{"init_std_up": 0.0961, "decay_fraction": 1.0, "batch_tokens": 16384}
Each number is 50 + 12 x the weight over its row's rms, rounded and kept within 0 to 99. Layers, rows and columns count from 0. The size before them is the row's rms in percent of the matrix's.

# up: layer 3 MLP up, 576x96, rms 0.0958, rows 175-206, columns 0-47
# down: layer 3 MLP down (transposed), 576x96, rms 0.0964, rows 175-206, columns 0-47
up175 089:51 62 49 45 62 50 67 64 20 50 56 53 58 45 59 58 21 45 54 61 40 32 56 60 36 58 34 42 55 39 57 53 52 47 37 47 49 47 48 45 39 50 40 50 68 42 56 36
down175 101:35 69 63 15 53 65 59 52 20 55 50 52 40 41 45 36 51 56 58 36 56 41 67 51 41 45 51 54 39 48 62 63 37 56 46 38 33 54 41 63 43 36 32 49 49 61 31 58
up176 094:54 32 62 51 46 49 48 63 53 52 52 35 59 52 45 44 65 55 44 40 54 31 34 64 41 68 31 35 55 40 55 72 61 49 42 71 65 54 73 64 48 55 65 28 39 41 51 68
down176 101:33 62 50 52 56 43 44 30 39 51 56 64 41 42 41 46 59 35 55 30 43 47 49 60 68 40 67 51 50 58 39 15 43 40 57 30 67 69 49 33 31 60 52 64 33 56 63 50
up177 104:73 61 42 56 34 64 48 54 33 29 54 53 61 66 47 67 39 50 60 36 50 26 65 44 44 42 62 61 52 63 41 39 52 51 39 58 60 51 43 59 55 65 59 34 35 62 34 38
down177 089:54 43 74 69 55 56 44 48 54 60 55 78 39 37 33 42 62 40 56 48 57 67 39 53 43 54 60 61 50 34 68 40 63 50 53 53 48 75 37 43 54 59 41 35 40 62 39 33
up178 100:49 56 44 44 49 55 45 36 53 57 60 45 41 40 57 49 83 64 39 60 60 57 45 53 57 58 70 46 39 22 52 49 45 56 51 57 35 62 52 43 41 52 51 44 46 60 47 46
down178 105:78 33 37 29 59 57 64 55 62 47 37 46 60 62 83 50 57 44 48 59 48 59 51 56 48 65 49 44 61 38 42 27 61 52 50 54 27 50 42 69 42 53 51 35 41 40 50 50
up179 087:43 50 61 60 53 78 49 40 22 46 51 22 49 60 51 47 52 55 34 75 50 53 63 59 45 56 58 57 48 59 40 56 49 70 44 66 42 55 61 43 54 57 50 67 67 71 38 51
down179 110:51 43 42 47 47 23 43 71 76 50 55 68 42 29 32 60 61 50 62 45 37 29 21 47 59 64 50 39 70 47 60 54 59 40 49 38 45 47 40 62 48 37 38 51 51 50 41 31
up180 110:45 62 47 59 70 65 69 29 45 52 43 58 47 73 47 63 71 41 59 28 68 50 61 41 57 43 29 19 50 47 51 45 33 44 48 63 57 45 59 51 53 46 33 32 39 39 54 68
down180 092:28 66 21 71 48 58 53 48 38 66 60 48 60 68 37 54 35 42 38 68 46 18 49 49 44 60 52 55 57 51 49 49 51 50 51 53 79 43 56 43 46 57 42 57 47 82 44 42
up181 095:73 45 60 38 55 46 57 64 35 46 64 41 46 56 51 40 44 53 38 58 50 50 55 51 45 44 48 54 49 40 21 50 58 42 53 47 40 43 32 31 58 56 51 55 41 49 41 29
down181 095:46 31 50 62 42 52 60 40 65 47 49 38 43 42 62 18 49 60 45 43 30 58 50 56 77 55 59 45 55 79 53 48 56 50 50 10 71 35 56 58 43 55 41 57 36 60 53 62
up182 098:51 53 52 87 55 61 44 57 44 34 42 38 55 49 63 54 62 46 50 43 57 42 31 78 64 79 50 35 48 68 58 44 47 52 46 68 59 50 55 54 54 55 59 48 49 65 57 64
down182 087:58 70 24 66 22 56 48 53 47 56 32 63 41 66 44 53 62 65 56 56 49 35 52 61 61 32 40 57 43 38 34 47 30 60 39 53 33 36 42 53 64 51 58 62 36 42 24 71
up183 088:65 53 68 32 24 47 43 68 44 45 39 81 43 59 50 49 45 49 40 40 45 59 41 38 40 64 57 41 28 50 48 56 52 28 57 58 28 57 49 42 62 49 51 55 57 36 69 52
down183 090:41 41 52 51 79 58 51 44 51 45 45 59 36 49 59 27 52 50 39 61 58 62 50 43 69 60 46 61 52 49 58 45 31 57 29 64 56 67 35 38 67 41 45 60 45 64 45 51
up184 106:47 54 63 34 73 49 49 35 34 60 39 55 44 52 40 33 66 55 62 29 56 60 55 54 59 65 55 27 57 48 36 47 40 21 54 57 52 07 31 54 50 49 54 62 46 81 56 40
down184 103:48 48 34 48 67 39 49 33 30 43 32 63 47 63 48 31 52 41 48 62 34 66 54 28 56 49 58 59 43 71 40 40 45 40 23 42 54 51 44 63 43 34 55 50 72 62 38 60
up185 106:49 68 46 63 57 41 51 51 37 55 37 65 66 71 65 33 58 44 59 41 45 51 37 55 60 64 36 42 70 35 35 65 45 41 58 37 67 57 36 51 36 56 48 58 63 49 63 37
down185 102:64 43 75 36 46 53 55 30 58 43 43 55 55 41 48 52 46 70 57 53 47 57 57 29 77 43 58 59 52 57 40 44 25 65 18 52 58 18 55 47 42 74 55 50 36 48 47 51
up186 100:38 60 50 52 67 73 39 62 67 65 50 62 57 73 31 68 52 38 47 44 38 56 48 41 49 56 62 31 44 50 40 57 36 42 67 45 41 36 62 60 36 52 69 70 32 60 80 65
down186 096:60 68 39 53 45 52 70 67 52 71 13 57 51 52 55 62 63 45 26 57 49 33 47 41 39 48 45 43 47 48 33 54 51 52 40 67 49 56 60 53 55 68 53 44 36 54 15 32
up187 115:51 29 47 53 66 58 23 54 54 47 30 72 30 47 46 44 70 53 44 62 63 53 55 42 45 58 48 49 57 56 37 44 43 32 45 65 51 22 35 55 40 65 59 35 68 47 55 61
down187 113:28 46 46 51 57 52 44 55 37 71 50 54 25 38 44 74 41 59 38 39 43 63 35 41 57 50 40 52 66 68 49 50 49 52 36 67 46 41 52 54 53 39 27 55 74 65 60 44
up188 103:46 45 68 36 51 72 38 41 44 72 55 64 31 53 66 42 62 38 50 52 56 80 71 42 70 60 51 40 35 28 52 61 46 57 44 56 48 50 48 66 43 69 14 39 48 37 55 45
down188 093:47 54 49 61 41 16 46 69 49 54 54 45 64 55 51 43 57 53 54 42 33 34 47 69 49 58 48 68 61 30 52 49 64 25 73 51 66 51 34 23 54 42 39 54 56 49 16 54
up189 095:28 32 58 43 64 36 46 70 50 63 26 67 59 66 67 48 54 54 42 60 46 37 56 46 56 67 25 62 48 55 37 61 29 60 48 59 36 41 47 48 51 54 50 52 58 49 21 50
down189 096:64 45 46 61 57 38 56 24 34 43 64 47 24 44 38 39 36 59 42 40 47 68 47 53 51 64 65 84 46 41 63 51 58 44 50 56 78 44 48 74 27 60 42 48 62 64 26 40
up190 083:36 37 49 57 63 37 51 62 63 51 52 34 48 56 58 41 46 55 55 37 46 56 35 55 71 45 39 50 57 46 44 55 49 52 39 32 58 58 55 63 34 23 39 68 49 57 34 32
down190 078:54 43 56 66 55 60 58 55 45 42 50 44 56 64 49 42 46 56 46 59 40 48 80 83 33 59 47 49 28 55 56 38 50 59 72 35 52 45 61 62 47 43 42 38 45 30 58 53
up191 105:38 50 41 33 64 35 49 47 46 48 47 49 40 80 69 43 51 53 37 44 52 41 73 39 45 62 53 46 51 48 30 44 42 44 52 51 46 38 57 44 50 58 67 48 40 44 41 56
down191 107:59 34 33 40 44 55 56 35 32 50 52 47 36 45 27 38 39 44 49 45 63 46 42 56 69 70 54 25 65 58 49 50 65 46 53 38 50 62 58 34 61 50 56 56 52 36 18 38
up192 114:47 30 50 41 62 50 38 53 64 54 20 32 54 58 47 67 72 46 52 51 53 44 54 40 69 63 41 36 58 37 56 53 60 49 49 27 51 61 69 48 68 44 49 47 44 62 59 77
down192 117:46 37 55 46 44 63 74 62 65 60 20 57 62 38 67 54 64 54 58 53 50 51 54 37 31 60 34 72 67 42 22 41 60 34 59 37 38 46 62 53 36 57 47 58 43 68 27 50
up193 097:37 41 67 72 46 61 43 54 46 58 54 52 42 60 57 35 59 55 37 46 53 58 49 48 66 52 30 53 33 42 59 41 36 73 35 52 34 71 76 60 38 62 44 41 60 50 43 59
down193 105:44 61 58 44 61 74 62 44 48 60 54 49 29 38 48 35 48 45 50 52 65 55 61 38 57 57 36 65 54 60 55 45 66 56 59 45 43 64 40 35 47 74 44 53 47 53 52 64
up194 091:37 53 61 51 68 55 48 60 50 47 39 57 60 50 55 67 46 50 62 26 36 42 55 45 57 53 56 52 52 50 25 24 45 76 48 52 34 29 35 25 45 52 49 59 71 35 32 54
down194 090:44 77 49 58 65 45 44 49 37 53 36 58 43 42 50 51 68 46 53 61 61 36 70 48 44 32 41 49 47 63 62 47 40 48 40 64 59 65 56 70 47 30 60 35 46 57 52 38
up195 097:64 25 57 37 69 52 53 56 70 63 43 18 61 55 40 19 42 60 43 37 49 47 33 69 71 64 63 54 61 40 35 61 42 65 67 39 32 44 65 38 45 46 57 47 45 37 55 43
down195 096:42 81 66 37 47 39 54 69 68 42 44 58 62 47 68 26 39 47 39 43 39 44 65 46 42 49 56 50 42 38 43 22 56 74 33 57 58 48 50 49 47 43 51 53 48 44 34 66
up196 135:50 36 51 58 46 49 62 47 78 46 57 38 56 58 67 66 45 57 38 37 66 40 37 46 49 69 54 57 33 40 56 36 58 45 45 45 38 60 38 47 60 60 50 41 53 44 46 16
down196 111:47 45 56 46 56 33 46 63 46 64 45 53 47 63 40 42 49 33 33 54 30 58 25 31 42 57 45 55 49 43 54 62 68 58 53 51 69 81 55 37 61 48 62 40 44 33 49 49
up197 092:54 62 46 73 66 51 63 38 62 56 40 68 59 64 39 59 43 51 56 55 54 51 68 43 52 54 37 23 49 32 45 62 52 63 55 67 25 55 32 50 46 45 46 37 42 49 60 40
down197 099:48 58 49 70 62 39 58 55 43 43 51 55 43 46 57 41 86 41 60 53 53 46 42 43 26 48 57 51 37 66 37 68 52 46 40 25 49 37 55 39 31 48 34 46 67 49 59 65
up198 107:63 38 51 45 50 38 27 50 55 70 35 29 36 33 33 65 47 36 45 48 40 41 61 41 34 69 60 47 52 47 46 44 63 52 43 58 63 66 58 61 56 55 54 29 61 40 50 55
down198 106:44 55 55 70 62 59 59 34 60 43 70 70 33 49 43 37 43 50 55 42 21 41 74 52 56 45 58 53 56 64 53 60 45 54 60 55 51 59 36 59 70 54 74 56 40 31 36 57
up199 111:74 58 63 42 53 56 62 36 30 59 39 36 43 81 63 55 69 35 45 42 60 64 46 55 36 38 39 37 46 50 39 29 57 45 62 50 56 45 40 45 52 50 37 48 54 53 59 31
down199 109:49 39 24 59 58 53 40 22 37 51 58 42 77 27 52 43 49 50 47 40 62 44 51 58 66 54 72 66 46 39 35 60 39 55 49 44 60 47 46 53 44 52 46 52 50 65 52 43
up200 099:42 64 47 32 45 50 69 58 34 48 69 32 32 55 38 26 54 29 46 65 49 64 16 55 63 76 43 55 61 35 43 59 61 42 44 71 62 36 52 43 61 54 55 45 42 42 46 45
down200 108:74 27 53 54 65 67 44 38 65 36 54 52 44 38 52 78 47 65 48 42 82 68 64 40 35 31 48 58 48 54 46 50 46 56 48 61 54 61 36 54 43 64 42 44 49 41 57 47
up201 087:53 35 59 63 56 87 43 26 49 76 45 58 38 47 50 40 64 43 51 41 74 58 65 43 60 65 55 54 57 34 29 48 45 58 62 46 29 34 48 56 47 26 52 44 37 67 50 45
down201 092:59 52 53 59 43 22 45 52 61 62 68 35 44 40 46 66 67 53 63 68 19 41 53 41 31 48 21 49 37 61 40 54 42 37 55 50 64 63 70 69 42 45 54 49 43 44 45 59
up202 102:65 40 64 74 61 51 43 56 39 38 57 36 46 55 47 53 45 56 60 77 56 62 28 35 30 63 47 47 36 46 58 64 42 65 48 55 42 59 36 34 72 74 59 62 52 46 71 41
down202 093:56 50 47 62 58 38 42 42 52 53 43 45 46 56 63 29 78 22 50 51 41 62 70 79 40 27 69 60 42 61 21 46 49 39 36 42 57 55 58 50 47 21 49 59 44 42 47 50
up203 094:57 26 64 35 55 53 47 49 35 51 50 72 56 51 61 60 22 58 29 25 26 55 36 64 45 48 72 61 48 59 56 32 60 28 53 38 51 71 48 56 54 50 73 57 42 47 44 61
down203 092:48 49 59 50 53 55 51 47 52 45 67 59 47 58 61 63 60 31 51 60 48 61 35 66 46 60 48 31 67 32 45 53 60 66 47 49 48 48 55 76 60 61 54 51 53 43 32 60
up204 103:38 43 69 64 63 65 67 40 45 43 31 28 68 51 65 46 60 59 53 32 36 51 47 52 52 53 56 61 55 47 37 59 57 44 60 54 42 70 36 44 37 62 53 55 64 53 67 38
down204 111:59 50 21 45 47 36 64 52 49 45 70 53 41 45 35 51 40 37 49 75 41 46 51 39 45 72 54 38 41 46 55 56 45 42 55 62 48 67 57 63 57 50 62 39 52 37 41 55
up205 092:43 67 48 53 48 63 52 80 61 42 65 63 28 53 41 51 40 54 35 56 52 47 27 57 26 54 53 63 43 48 36 61 61 47 35 28 64 37 45 55 69 50 45 47 52 61 62 57
down205 094:39 44 38 49 57 36 64 49 47 54 53 34 52 60 36 46 58 53 48 38 51 23 41 34 75 51 58 44 54 56 35 29 73 46 73 53 72 53 60 58 45 47 47 60 43 50 21 48
up206 094:42 41 31 45 58 52 46 35 37 52 47 38 42 60 79 56 73 65 36 62 51 32 46 67 53 81 48 41 52 30 44 64 49 57 69 48 59 47 51 33 48 37 48 37 42 36 44 46
down206 094:68 40 68 67 65 55 40 76 51 32 45 45 49 53 27 40 60 43 44 40 31 62 69 47 55 62 29 57 40 39 58 22 41 58 54 58 48 39 42 72 69 44 48 60 51 80 65 37